config = dict(
    n_head=4,
    norm_place='pre',
    schedule='wsd',
    decay_fraction=1.0,
)
Each number is 500 + 50 x the weight over its row's rms, rounded and kept within 0 to 999. Layers, rows and columns count from 0. Numbers have three digits each. The size before them is the row's rms in percent of the matrix's.

# up: layer 11 MLP up, 320x128, rms 0.07, rows 183-217, columns 0-127
# down: layer 11 MLP down (transposed), 320x128, rms 0.0707, rows 183-217, columns 0-127
# gate: layer 11 MLP gate, 320x128, rms 0.0717, rows 184-218, columns 0-127
up183 097:398485547411529470510447437469569454406557523532488497522454439522472558556489578530507478481513481472470544472486472506483538538501459539468561520508537590544481441496523474554549429461526503617481564489471515513421554438493520501538515460438463614402465517305495449471503508545520513512456557485487434490548578509499494511505507525624442548465449531454439606465499409506440577497592
down183 108:569537531504461523546520455506498535474485574414500634499590478577519467492514465455530417467508588417531467423628579502355514449443473455448516515493426400405510459540520545524539517552501451503493514460494502520558518495541430598596467501502518558475477503496481462501601485508573477485419455495523510518466539487492498572522478466420414420483504502421564490413499428507501547460424
gate184 088:415567567526500589513524467482555516472526559554428567509574464408516435544417531470578512536446465438541503499404571544507496527463508497471441471511452592547388570555429451454581512472487474497491578567547547488468550497494480505483406596481531509487494522522526562502514401483597533388487444586520500518542514450506564535555459465545518445552484425422440543568490569469553462437488
up184 089:570461467585490390481483475468508444380495449456566480472488518503566482526414434456532460336498486475472498505381569554536495476482598483522469537537503532487524591536534495572554451389556420559433467526489565450501484571486503563603498550457432507524555490478565501513479522547499568465482500470551487495564511486522514435487407503425516534584517419476495518494466592566507550447452
down184 101:512501490559474521578471521576418531493513524523414499476509486475557466410516469517524535550489442520542511421541551526484507541502490479398554554529489325549508458629448453574399439512487479411518492454477373536474508466394435466587510467573516493543507473495421479460497527510526469469481499497553538505554509528460507579485590401493437517504498521364549518578487510463539509422536
gate185 103:467479551496469503566428498464427526510608504406488497490578467482456542530544514640490538579432495553442480538527499529516504425532479527555460461539477496476538374504510568461526524528449476418410583457537458466475525529479473482592450463377520521542503477431551531462532535421442479477527463462513531472425375422566484500478478523535440516512636476491541518434495563544390489479450
up185 101:516514562570493422429537550573446491446510568503515432517513559537440465603457596502500516551444507525507550589494455491456458547560530538543402503536381507492576565572538477528542529558531421522565574413465565448557484512469481512505421466514474503429517559471429549486429446530476453441515460412412470584452526511447530505496606589512527466492551545505477507499497566548579564473424
down185 104:526530485461507516558513565500458435557545530460627551515518495512587435576502433517518549499562474500497444608449497632523492439474517531450484410465452494531474445544562457629577515487517535479532482527514524507489494515559428591502452498431581524491515430474584480507605549396500383391560567477489472624498452535491476509570497516478501518474479512580515500512473512519537437573481
gate186 099:539483570506538523433452472522502434537483523508566483540582522542485342414519555525553391538496495482537487520432550499532405565466573465455473428559523493534494524476456640540499492495548546487491414525441438480433372527506424436455469527519526511529448549428524474447549494595524478477585450465579518433473519457599519570544465473507500514575498544442526503531583505524472505512599
up186 096:429504486580528517493529485475474458449452432490471464532470589506490458526463521410480527532465535410509558485519412606459475504490578507470432555466512495397522448481461482579461510465420470527503530564512579524452531536515483484535482453562440459430478563437563550355488534554569485537572429571558475489478486458442479403461473561546430495559603574471428567413447543566552541478518
down186 097:529527439436562590570556478561452511492637504542552554466480483533491457479396429532577497511498497486446458561555509396448517483533467584534500446505444528429487528566513610455488576445481479532538401544481561370431507543500489578443519469545464502494461429475445489506581504457403464525505570532416506479525538565551507429517497390519554577433493430494513512489487514500524442456518
gate187 101:437543542459553579513470592499531503464498376528608519509493516485522508604532494533533499500497486530501490532415430619510513472456572507430453434486522534530508482455496494512417503466530463402431537534463584451575391543479501584498457442511457421480488597438486509500436563483394536454522566550522520501508550481485533474432457541615473471373488494406526500494458585519511536546445
up187 096:530598424484492595463469516445474436535468537404486464454428412508517509462479565585494535485514525487446599380466511511473527432481430635466530521525564415509545460449480467475526466519428588509404487512432493490457520535559515524505456492546539552566605518510424381525527482448507552446455474529536543461522417536468543471535568447514540488464496422550564508385489539511545453460484
down187 102:443549530508516527519537556443542521541493352503471481644483427438495543620557508467489391497517524517544507503535461426532495435493566425610522450446505431470488471443478449498428468564548484490526453584521609502562481395553510525499513562485512461478507604493519501489518386515507479602457442600505506443489521470487560530484433575525527492533529524512391482525528561443490518502475
gate188 102:422481427571586489543461462538440460534562548483542542440529523474536533515482464426504434428392455411576469556546409464547555515466534408487522556493514504496589569474505437517464610438438500442400514530480499493408514425554502571452571404533545450559392478480501513511405573506492456557526540549551511492486503497511517546483549556489481452537509456503565590513563425490466464456542
up188 107:448531485453535446410542400515426482525519585515600524462480543498442578529461589475508528516558512476468489468555424558469490465516467525432584613492399496519514396542508464472522585463509531439396594432554436485466469517504523445531529468520521514511522490500477469508423429513549530404460465478470547495547445548571495621549549470529581465551516389543521461476461568539523477590533
down188 104:492478462528478495560477503478443498466443611445442484577470364469513527532432512491480491558397550512517486505531458481483521410565493505429556505595519423539543545442430538521539580514496585518523519525568587588473530372599497587487515497459494511438508443549548532551464517456494439458474522496480549563537484388397526453477483529446493464567550521474526545608432499501571489420490
gate189 100:460425492510333516535518404514575543497461496502531546491571597423504460474494366419402496500427455497474505565496516484515470522495592490419572405439522499504488641510453465473457474508501450464499496505577529539526543647486533534555475453451486450483464519512551586414497489531468577456493540576503615522499569487533508494546563472476485529472539502546470523574533501514521539520504
up189 102:537577554491446461580577468481497469456504527466465541544464518496579444489546455528560472577436501583537469538444493398456424478395561416428551474455554541531442444547508470610499555401504491431516530545490455467481545472488473454500600415578490522515575535575447415430478494480470457562546532520558475440537542570478524456501471456552514542486505516505425519500388567501573584437509
down189 101:544544529644505602479554522493452544415459469488522431492531405509493427516440449536516414621517520468523496448455568414540565510540499482567588435517503469556572461475505520491504508458544506528474612541495494420538632449459574480460492506554431561510509525482557572499485400499479481429552541495490520455486595426525482513515533491427534503483510460371439481527528528423479485547538
gate190 097:503441555550543484483481526541427491554474511430460444623531442500555540387454430542477508521465509517500476541489554537432452547398484568486583476577529537520412503427475579474435436412466519473526447495500510463467477497502557474432466414505522387447577488487510539578567564512477518508433455518456603479512506497589556570534487514517392533478382564476530497508456547460582517502426
up190 095:490452510504550515485418487532495481462400467555518469513580500475561508505409499410492475417465523451517517389441537503451560579616501527387476514471463532488559507567576479480389456478516517515525461575500519468412477535546437447519590412474486464583505538491542451561471473431573549472539559443508440552503501478453580538488608588535577533466518518509497549473488555534462631529508
down190 096:489457447602490435488474466524529492451562514523488517460485464489538581474521489526497535528523428501491531558544501421525474497427434407537365548490487505447427506548556535442495487625500603514422589510507446497537571585515439434538508501533488581421556500481438495386470480529505456498448565521469463483548520501482440387499462479460457579451486387496608445592439452496475438485500
gate191 101:451480508508451518593410538491467507547407484536522503488573456615455521480440490500584490436455465541547491446498470454484430573650577512451410532515508437525560493594413448480505564509456542523522438559540512549559497537499485442557559459473517590546481532431456498500490559521541581503366459484511452497500460591586451523556443480559563503515448448558549572504484434525508456500542
up191 113:445473435500500538477522449475428534434479511457516545591430406446494556466469433465369433515451494464541466453445559468514520534422571475450471447465464528573446449462495517508456442522475507524467518473511485636560430545516462551497502579493538441551614540547500465468544503586478504490560469469468589473488499449489655543460514534419516499515493496439508461463379433580508546420533
down191 113:577420553505496488502483622440474400468381539451452526498467499512498541478446462445580480537477549419488488458556506570498616488485439526517441454474504488454445444532541550484404524523552492417503475488519439589569497576509555507562513596481519545604418501544447493423500566496477560502436535460530587445601474433466485494491535547431535539465425495520523465438440422456542550479476
gate192 088:609406483523513548479436483564522491587524524574440371486445548549505530540443472494529550469467507594479486425536474472530522465525580480498472603503471533541473529464452449517463431578480415459390523525481596530584551522532480537441506476474530446445460396447444606524507408477492422563561451456491524438530458509471557509552502508587567466468543464433487503465571430491477480487570
up192 093:467475537502467366540542495480467512532488573524536528520605466477530495588531395492536520485535544439454507490491534504427469595448541519475534476437486454522495544451460541401525531518582442530389474451544477486502518459532469539526562405462495500474604500492477613477480483494360447604515508570446442554494575497483548464529472473605499532509536559481426496527539459582453410582555
down192 091:495530504515558527434493556552499520474533509430467420432443535519435439510483537476598493514438455486532461536538542551519541375536485504411476534497486520522474431599430549444581438433414527542568578618372477470535509475452409557478477501498552457537452470546570453542557486482532525494514520592537497420585518509560486472532495435423502513527421396457527466472449565451565547497470
gate193 110:506426490482487439522484646544468497501545498529512492476441557505577474517496470418584466446440491531518586551516496547457442553466466532495403530587462479460499511512473572395530447583518522405529450542445547506543448512474514499615500601440480543486498402369443490546454542449498519467488462445453451501492511491551528592581451538435487433555561456523486472636478564521486479475515
up193 106:529430483462444564466462544461484433527516502509598539391489537460475449454523487574493537396534533475561544520501559591481586578568512579577453438519563469579498516601489573460535516523507451478512384474496477502464437453503546538488477546477389442563561466522577470496474496444465503392487577508410483541493496515503492394608508490576541491480482489552502456572461489516400461537535
down193 108:512514465414481526474435480478517503483504588533512505547475438471493466511541531435433470511472432423541541478420471590425514537523453483527440562560537450408438638534491559447447547430461465487442491467509521498556427406430445471458526515476450455583487472413446576551463465411453506633536557502490503499509485417510566491402464533526546511487553479490504496497606509492515542617587
gate194 088:421517413412417469538519455494491479613496474467564517568481508490503495455520522413540522527499500484481442387474555536486436496479513444460456448476595505566464463510473436564415647533457543492562464569571532506483442467459518463566454433559462529479508544593534479506492617454521567478484552486487493500452613530539514472515475531485415600548490480524510522579511544585503519604581
up194 096:550486519497528539527445493459441444524503635502506415523510487502506561547532547554438520582496431502444532418541452588475425501433524403518487534522494507461513508457490418454468510428482532475498562542557445554452493442440520516532490490550537494638445433486471465474437425504543558534558622485517461532344479504564511503598472472492605458511581472459535537487499441456503488432601
down194 095:473473459447424475466500539508508526466481505420527474484527412513518466408423432523398462535543461549552453550494493525544499476576502633480454500536582469596585543513488587499527486526521450473530434511580561562476450520513481394582578473507466422467497558543602589539464473524485489501503438487529578478429520536592484384533486543521562557503519418489537477583404509448495557467538
gate195 086:557481572459533540443608494491490505459523417466449522442449485554515496469500498520498533445509452396478531464436506516480599517566445401562528474373553656387466557555484474529492500539461506549483450466518569575591593534551472454476520499554427493530516506518416480512447444497515492505547503546489460424448442470598450421508509535464558426490461431424514528455492465506431440544521
up195 090:415602541464413490503557536497488416437512513468486466459616529524433405430465479513525536568506490491521514516516479499583450517559481527480467504480428549421587555481469527430503566455534375529547593493544507513406490453486409495536525489497475587504440525443595425518440513479548565495482528584489609484561489534543570497597575515491484516513623528484459502471469435459488517461431
down195 095:567506482494528490472473493487599512589498526481479526528411412496572554550481547489530475409499484485475515469445483558510513448426585454537563483462579561528439462510516368445603458505420574530551442494480495510495523446517556627458419496508497554527524450535461566550436530458556478446404532511516334450475431497502421497409529509524538544468506454532468454434461579511487473529549
gate196 104:502517441599389520568454533601566484508584454550502495517414500552507515473429432563485549499507512532486497571535451514542493530510511516474553429575414553523469486546482548432514527543475415462482562552528541531432538429493410450500572381482431468557486490487593540519449568518479420555504550505525479525588475507510458635427447517442519573500487563608532529554497513541505436440476
up196 096:468562493452508495494481463534490544454426450475429518444586478516428469513457476519543427501469538494410454459511545598485434485518407504512543553480576521479522427547556530451606562529493419602475593492394458402495549479496520448470518417497512556481485520546555427421431588520593462478548445474468453483656532486462511542484570511567511494533559444490508513499424487456501534531590
down196 100:578437542510413418464458547551554534489437459443420562583540476511546430505462520503516518487440532631546545494483504449517482502547544499494579470415531509488399474503543556502424455516461447510553443476421481504545454533504570437537568537469539508485527522541471594548496442537439522522518443570532382434571533368540546472478504584526528464461525543568476556418502469478508613433506
gate197 097:617402447494537504495570540528565488474564453499611543446482373519497450510473468436575501529493524506560441430484468545512519523438380487474497507546478471470436483562481396551443558478543564464401516574462479519613495482418492509480474504494455467529481501549458562463449509547493512583532575491476491537512536418545447499512571589568560439477416518605565430479491567469506510489553
up197 092:479594475658514488433456571476501563513590526426508528491438488434386480479505484550618546488562509548485573487434636476504575454553538547487501529609495503596476476534498477489473445514546502524465536383520554459537507536497444429458474460529547465490568472434592511514547430548508473547539512570521405458441498552397499502531536534502542547508462544520441520506488446547512449463473
down197 102:547449440540445547518473435488466437454496420520521541497498524509381448464493500475467561459402523546492526463563377514468569488563342491485468481496484566523415540460469457451463493464459506438469489539550486550527494577497479534545495446494435461556604508511440541460375576527408479509546509476493442495549494433531539492503583547531510420507573538558531525484517545391560578419566
gate198 096:469497548538480472449437517535549567450543543516551519533560553418472600438437547472574441572436471503486507498461555432441523502472549486480415481409528486489552505503506536581522511535528412532381499493519429466506542476572534464473473432492412540466411560512515518527518548613463588509598439550437430510541499528511494466505468493504602547586571522522489470508537396608402542471476
up198 107:503495437510572574543578515443501549444508470542587517487548522456541499591518429499548504508464425556441478498495534470399496527512454593539491494527532451437536471467433493487542486399534471455367563517609449508449578552532512472377460499555511503485444472567521511504501531482413497497508591674616470490528476501526518505587495494499566568448541578508417509485548533514458516479502
down198 101:496564449531424514520597563459456511411575581392529521592508470591547419555498452444486494368516539496481485447561448458541546585572506497504516461576464523466563489421422426548499516528490541575568492526466455544435560409476454478498574489546495552521473548443441512468490474541541445468463501457495420521476448489453491516572440551474554523554504430432409510525527547487409511483574
gate199 095:473512480462584477557492485566507469464469427438525417481470511488501417486480451511527424495471505468461381567526474500515534373562509517504459668384558552560557482481391516593480548513575564501489457564593485464458506548566468524558472486455501539535483439514484535481521456452463592520493536525418542571504549460464567517547497504448473586474495496462549608507416566476533507547533
up199 095:486491472536516472491513503563546499447486387482507525532482504427484422377442577502589581507531480512494504438480512528505444597500457470621524484465631465512395510452464578523509458486497568560529608448482485533549492481455476441494504486497458422532496405477494454478492559497527529500524458526545450423421482490531596468462603378540534498486490535500573447536485587605564487451556
down199 100:474555550481520546572524447486462493543495540492484538553556568492594499532477465492512480429576555405600527515497605477472482441473534555377544426571424547519537479493602476473580521453537472481428431587492474430560467499448459514597553434459434522476534580543596495474514444488438511453542499576541531547489435537547539521413495558477496504472447462485427544385514517490456534555427
gate200 095:552568503462500472500498519507537553470404460466461531480502455424536623398456493509473457556464504551521528519585530528519378532452525487547550536526588401535521547446471549537447594486411509463477493468516462420543439527542493434449490506437494467563594511619451467456534492506467478515475559557465584570424471434557554534428584451529525559548534568552536535582548473456500413528507
up200 093:447516546402453451547497510507478440414554438501501490456522576497557442433483496440535438621571541539474485491505400552501410534490489453475569477534467560419460509479488502468487502605450524557413353478534529481499428469482483589537588474582414413446483503488439541499555535490487424577537401470525440471596507529486454524512507528466477415521485530500548554530525510534564542568527
down200 094:522445472583512480432469490539504517462503487502522453474476489487481538572506563448515527538471419509529527437467446615538503497485511487507513553454579423441464521464593535541512498536541561562426572531487519431493496525492557335487527458382522510577495477558501559439429413526440461518415531473476514445490536394482465437554478634465517584491549518519486409513455413508409521529411
gate201 110:437461445506501504488484427557408587527565548517566513434508542487440560535582549556464545464460466507434475541569614450424511490532519456545493418472526515535464558481531506516551556556497361448446432526511397424432531488429508560521520471519475560341528516491532516552521510510439566507501420442463416492434548413518546469428496596488499478516572436541500474498534536491449474482474
up201 104:472521475480482494479475442473489547504485571471508448415419453549500413597435455469494545566430525436524501447536586577511446555576482525508503439506563562539460528618414477457528567489475574502449487517553580331515467524434487508455430580441601524527501575468558504478499524561528454487506368447439419531565431477531483508533491505526509484508496523606546479566515462477500522469478
down201 096:461485457533497552508536436507579526428496499534496522476494490401473469500497496545521643444521399485473515522422465419490482501530624426400462448503554489465493483414473514513553494464485485528551540647541409516473499497472392580497546541584450540478538440558450487582462500514462578586453455462479452502579547490465426494488522452407576498500410554491555487462456523560446459479509
gate202 095:430613498433523493574528492503527501444497492518483549503464578498447456513531487485594519494464572426446402481479479426459391491461511516529541534466526527444569574503509490505458564623517557511462571465491546480482441593448507529533436428529503462501429568514527505502538525471474498549477486597582541490537551585482431467457553490453592506394480384441489585571416486454504611499504
up202 093:580455445513505507515605501512497447488487390586471483455605459532395427470426473544493467533481529465492517420492439569414469534490526469450491522536525491362502467576396476545571413449492386501513502465512465444488480509471505465477554491478498514418541476499522520506527498336526483571472446488400532570538522536549570446566420452506492545461447502541536477552415455468482542493477
down202 089:466591571690512482510422475530536477522464475492578499441477480514616572547549505538422499499511433480548436487427521523468411531471465507529484508445492580521529458504393488437516482408494583407502382492553457486444503486599484516539464541467470430434522560561455564548477516431528451492496504565488479534512507491474492555528391485437486516532600526504469588508485548549520509543556
gate203 096:533544484490568480561434408522503486507522484504450468555503475517416436538534508494574477507487498454474372429535501529480550423448534505562551451504558459563480533507500512601495465536532443424522532577426490459439486449447475613425468494472503577494388503543586566595534518518511484505605445452487497484406366590570476465606479478501515474494489496489507537440513426492524412555549
up203 102:524492492538506544448538502644451473608521522471508535472460566362336449511495536526437489463485415558475517443561489423518531505502432567574551609491503470482458455476514481512587511426515362492514570451541597485496449594493544487484513512526577455465527518525445473482455526490532436439521494477374488527495474506525536524430571468536449500503512495487456515466577528564491433467484
down203 098:446547580514466442544489529491471512468574473599480554534495521474504484461577499572530518551447473509452553502525457542494525604435592445542452483498489520444471607538525491528492608520369478501491503518461599500515481446480520486570516377447426462460505486596526453569409538489446563536400483442655525464537529422526504484505554509506467529499572472487436527532485446501429578440521
gate204 104:494462517506504452423440568438474521499515523435523544455462546523417510516405450558450536390451550559440487482571462553522383452489402579517572495488509473505521513503514554472507515525437476365486411417411475483486547525486503387551416600398482520527491496438496565577495494536501475512531435456568527575480541518482576492474491556418466497529583507572520520531482405562519538484478
up204 105:521556537535488400568372453422542515460512564537592492502542458502532443420494519483575501455484477497449410588459437511545501511516542589500585421448559577449488499530518564516503453487518472441531535481557514527455530504450530520534518550460516493525605507539432480346518466512541506456385514527545522624478525437461435486536511495505485418558462516489431537474510484410480601447560
down204 103:508508488533353602590512492473415397457507477501534510480459479503446591515508491534540527467474495543453538538582539427563467528471476531493476627474598472490533546527597552440517438517539484464594463473505391431523476524476487468572445492526473471458464547508492472515460552564504518504458428487515561536513560466456534487470502549348456616563559530536493504597409512550517474517553
gate205 093:605484587514545610552442563577414466503498530479600535458474538487428578447504405448484517460498488488476489504574473521573478471408490519515530516529455501488573449580520540472549560548538464474563500487533495498610626501607449559497439509465509567422451539434486450528534420468481480460477488541468462485526558488508435448481518546502434580536554509491477444522504575535531589384563
up205 098:556430429538537529562443534390395447527506508438513471613474504458422560481402502447544572474551465510544527565441505525555475444516542430585460567537447470532475600532498499524528521412544459608522487513542514465521505491494493406511499525539473519446447524516455475386465460561585524446570482539436601590464475513480560459519370480498541470538473484527439532549522540448496443521526
down205 098:456547472493476485513470519528558489427497466443426411601572551449427502493534499479507435492477488451554555522499431528434445479447533499585477478476507397587577408474469449519440447497447440515497515573525512599460558503483576444512522499506520450509503391405538504433502533556554461608398529522495545456459492482470408473521547557547472468461451494508461586399453503520567598572438
gate206 094:558466453485487566475474496539484508496489581487517530527394502471520470473471367522453533426443502568549514491508577532506535529481565466460442487573549577612465440535452399526520471546506547425522514511407471491497497439606523587427433609511504514478462527492485591521543487555389435453391475396499556497516439476452486561550556502511449514574497486467519508420601463494523562470508
up206 092:516542446555498523412507537456517552500476573481562564472532445486567518557458573463504544517564448491567547664509539476408476514351480503478513545530411471515538476547571585459485532484577598435551453502435544544501534535529410515492512504598425528538368404507470523552545562517499500491540515500528497564524531500536487432584496553503505605471532518486459494470458535495401495525491
down206 094:406455579459479511565541513531465418519509503502465517493595549553394418402520473574413512483481475449529574427435475536517425471576489581578442528507558465553530530496444441538474564560424455530517592553480578480478464485564661444449476517487472456542567505549600476556463520503506505501508623498469496469432505537547478531502469552532461507527502517446589464516488473523458518477413
gate207 097:557482562605531497508543563551491500512503393550566511546506478579451492537537521601503436507398416539448426531470442451569430439496501478440564414563566470518522511444423560472561538545489482492529499581467471553590456504410573548512469577475456487511451494524419559478426523507508456531483453435507455397454527478516571474525490507546418594466489481507443440490422534506478395462554
up207 110:503474482474457401495452530440481449495499495484502476587531505512570527523567460484500438478532407486574392529425521536458482448397503495548412457545444487478484408504420463503498539546619551598489487528495595465523486484519433408460545404477496442503505550491460524605509602444624475531486470454462552502503433517464464554486490518436487584529484546602487525460511460489575550507604
down207 109:505545491486540485479484489431500516562493517421514557522522516498471589554594464494543470446508546495482529503515560499448547491444504456591522465564485589372483550506465451517548466534596592493482397524471444487453491497507598568519583491463463525520453518455587540513528489557468508527453437604512543594428413498518544548457529530482397514497557541374488491456489521401427644509507
gate208 107:501533476498603559469461416519479520518548555429482619647538460491510428533533491507485496442483458545516556520467505441523491503476439509534520415526489438524462526559499501474453519454435481399429479514494487626530496394557464417521458581518451496519455512527499551538467441551503565526545490449514514436536479566512406503513491559543397483523498585581495545392503368466519401500527
up208 103:441532518529467441529469487448464453473448565540545481501520507536487547519550527547484604418491482392440551541502496426529500620556477478527588556522518497588564533561477461498494519575466521512497545532544422451469431465637539476549503508540384448530438485351518532491450503532522507593458526501493514476488471531450452555485468511513423480498535546520466482480523289525552481480485
down208 102:392531513538498528491570417443489485499503438453471499566439502399469590422530481435570461494491447458551426506536618612503508460530483498393483509480395502420493540482513503546491519592601441448499524509466435543515522490454561504531479420488523471406485372455537462433483528504461523525580495485541465561458515476450580524431472521556406558496495520476447412487518425454546505558483
gate209 092:543508430543502505406548484490504487464503521489554529464477504537595485465467523613485515444405580485523576507472480559518504479426493546498502512436461512588459376568474569356533530525583564451513503482561504556532573562491534511541514435461488518416433567521440504498520508585411585521424550439500494432481548565558447500535571586493490459513518481409550553551572445518520584502534
up209 090:451467425520420550516468500541521468465532468457456493485501457518569569477483541456524457511482461452596517534471576538587613516499481503475396577494484506474430488507442472608434451591497457465482629415519570503463535487452476409520434456555560488459448550477475513491572567463552523543429542497389538463491528542541405431518479550490485517455506396540464554427565441553514488406519
down209 091:499566571402579536461498460497531494504531538492511479469540482451501574557424581567448379539472543462508508589406448490489533474447482530518547501478591391514495574491559462575546456557527538544471432467547519526387396510571455603554444519471465510427481527522546540515484419500460455546457533553433547505535521445422472585489438497508485428461504507577549492528496425451578560506445
gate210 095:515487528513491500474620493490470479575505636526562504504501462612523521468544419514483561432556458576457473484511577517506594489496532447587526432520522415521549447544475554456459551482472447448503481487477481545530488521541557480544473519464500467444451494508551568441459492534470450459512410464634510612549435397565460529439462561510534510543522422497479592485393484475527562416417
up210 095:537520454488521482414413351563423505550509473500529516490483543605576470542419465464435510419518578459531491481437489505437518581474501513499538521450441532461474539445575434424478512518469540499421532420546578490483477522527571525521579547515460436534509449559512547491555526474530556458459514466432599464544552551414465438514425404492494452458500553539513584489548524372440477432502
down210 095:534406481517486548474505519475462487530443464463502519503513518497384507573515484556469545574402588471510499401476498591499541475421525531585559486576491543527552539499453568591437450552487451519512542539555424569495494555473529496378515566518500489595504525556450493446489491492475571523477533464451501503546464527482432515418511374472567562459509481590546418510539442602489537612424
gate211 097:530596533517491600550498431481495557510548546406565540408336506500448540433574432547552475423520457461551448501539578421468473501525551485508530488537548510593502506430555450468537429454513525542457428503534485448520448503527435439460524566483535488475622556491517637474482508487498490498541472440532478544479578507498468457459466515480527442464525523454526346531482558445518547503547
up211 100:420586624526446529478534503510512427552471465444534491609383495536562570503491518461412477396388529463478480470525474496460444529559472479557409366508572510519545433404523481493482452481471455491517565459477567511535555569453550535528452468517487491485516502463500502555483408543445414610501483532472566605519547540545415477534532499520446463488454504534535533579516462497510433546515
down211 100:570565507453535559581390500396485521497466417446516528501513487444553470548504503508503493476543628522530590447517498545519510408546501607455446580426398461418453449572508475581465541593461462544587468528573489494524512559419508586466426515539522470491474486520481530470622448517464441517443509448512528512488528536538419515473436462459466481486461464421444528533464507422542585517507
gate212 111:489461496544540531439473529575429576442479506529517567423486531491447534463458505511492480525424668554522403508546459488555469415498411499510566555580495467478469466502479552580545522539451443477601452528569485569551457429574416644534445529487471498484524456465504533575539537511551440524496509449498585548503513535486466524471434500492505433576499430497517482516506353518488406504513
up212 102:461505399509479485496494478514452488663563528401490524499509544464567397477567361567511592537518526585449481487491532516484490509484518441550478551562454500515456521506435505544461410537535447628488496461490459375490492494461510542590475548515400544452407527463463484490446459541563513487596506406429459440470494492493457520504524534498506453542502583490485457488508564494536427574453
down212 101:414464524572476494477494486428520467459514399444487488517422429469593571496430493464471463433546591412488488621446549518522526467476472530506558481495524583475542512459524418468552411419486521495539458553477540523514464525602480469434552571522570483520576609567563449521500576483502474520510502551533512509493568523569573489369458618457528516435526504584530463454519503459502555442468
gate213 099:469479528539506480597456471447499481550445439504502482484562405457442482443513519482490401496498543509516406500468504525555524522520495621497480562538420579494515471602382541455473486466531479409565485545487533505543400497479464572440429562442342566400503492502518535496526527512459573580545503495423585497571531505581503591420443459503441439546542456506468469516471477480525479539459
up213 103:535431502543520494538517491428471442507545508451510563525533446532494615554542515476482458449560497529517467465588478519528497535508504472490559489439474414449444546446418534491454468526428427583439423527417541473461402491479513421550496502513413521450531515583542498505509368551525519541544547531504473437589457427581506656419454563547497542470564542388458519515538405509528493515498
down213 101:493562406512487503505550439564589467544481424593480480442509510559498496577473438553503469556492517534555573457458452522551526451532513444530498499501526564392510465479517456540616485615511520524557503555479465440517546466413515497474480471487559478508537523456532572476420483552551493505506427482467407571465444526528453437624428416462506490468327506377510513524508485441469493533543
gate214 099:454444516481548458561448548449556477463506454432585591603521561481480527512484486519518563508550559530503554531472545488480593414496529529417452518529461401519450519538451554512433517395458455496599465512432512504550523534524506603569518469502465472507466417516483468468404525461552490587528503563548446437568508618506537546552439396520522492493443605454551543538430427555561469513515
up214 104:503482517490567554519403456560554487350569478478481523507542539544531572558553498399479511523506593510513478526489511464473529561497446479540461462458475477507503509495538501530564513398396509401603499542443447484543557425486496475449492495425481550463525538565459596491405497542545489550527428481510573384484410553406484565452406503431530501432533534528487522498467585489574483562534
down214 107:504508471504425441499593535490516610531505423469589502565530522534562486452497558510496515528463504560503617559539435562522477417407478486513576505438393500618493543451504432557497434518459530471542514526387462454532522478463522443482477445481461418444541477414485408512623534503495484477578507510469475514509526482503402539487551415467510514510566501528472465534448446593479370496472
gate215 103:510531565539490503493554436357502428520420517429581545500533564608590452514426476451543451567433504514548551487478508516547397457451449485556520586489485483475546475489469453608530517584560480545464493567569470426548466501514460441526601541567540491477488446480486454494543475590384450488428443544472467565474536479552523589483435550503537522552469460484489540567469561495534572529488
up215 099:525477521456618576450481505463527533512486519500482550492537566513524466433605530594477507616558429538578547485536522500452447462454490491520523489474554456406478513465540420502494496513533466484529498428431525540490525526577511503384547625608507494485468457607495386494526510504440528498408549561542451505488362460620509521468487481481441477497402504525492482483505526528462526411566
down215 099:537481555576546537541503506524518492565452539480379407435530463498510606511522463571484468409482489456520501491573548551468474374507532532482530535548476464452543524483577470501585456408481516487471502429495419543538551456576489546436486550482409410412483510454511435469517542505514475444520503457520571372505495487446574467431510497439477534533484443508554386499404614525480530433531
gate216 099:508496533594439619534451580520440337481531544486493514477516578444482475508516495399441519507508464446515583379465425447471429483541483508495530500527461544510532450472577475494553583446504529514529575552514437449506479599539448522485448572457497494459497435504578482591416484478526579491460444460565513477426540483566427493500487435532468486471525518474483482508431463546437512646515
up216 103:531486483496413556446495567521534433528556534460476540515482548524436485481453528527474567564542501492532543492484511564496437472499512491471509491495452526614551489570417539605467495595461552565519484488423422495548549390499487549567498578511385530417475486414411456444435532557498432395494479507495504536511425500454580478454436617507492568549423471528551472445451481591452553458450
down216 103:480492447463594513560415446526493457458553489483505510514486474491552513490494534482488630460599571466526512509632556522507537585539491494380497452448467523415465556477486451440500491542515479559530425474494498577405468467551445562555533507500449452528507521565471532442570566537480460431498426415417458510540486599539557453527523476513499569498466455370495472511400450508574475558422
gate217 102:560538512558574518340533580482507550492559504513536518433453473484550492433487570560535539544504505583623560504478546442524592423586520500405414496499451532478473530458504448491394510478543503484503539460418454495486427521555507484501478552453446438490438483563420417468519600517467475441480462510437389549487445561568478523508534493447559505442460464531481553425467523560574547481503
up217 102:552551484557505528451450560517472411486507424515479461460546416442630525478542444496371486502504566561500482635463488498480478510559536483513546561467478507457487474430590496470410630529377533534503454456480487428459438535503532580479523416535355527525482517491474493479453594510505454486501466462419487467508561504530592454546558483559467539513436477474552527514516470501474433496566
down217 098:523412458371515456446464449589520458451571553520432507510461560518494490376547492459566408544452504513492602470468431535501555521561473562495572513512443513527416598428540523582479527519459510498498580481432550461580515535499563515519493458493433432595564550530477528469503403466546449480471489476481429502509477526465588479491595515607416540508436579518595517505490476501478530482491
gate218 103:471470481600479530545508403503507511469463514624501519501459495551509459455552512557502501471512538544445452550489583573415501510479510515494512402502485449417492524435484464548456646455367407466504486576564511501525455527480503538609509528484544561547486563533479563544521545522492494558590428390545502510468456576518499499468438501511469393462481536459416491586453450600504524501573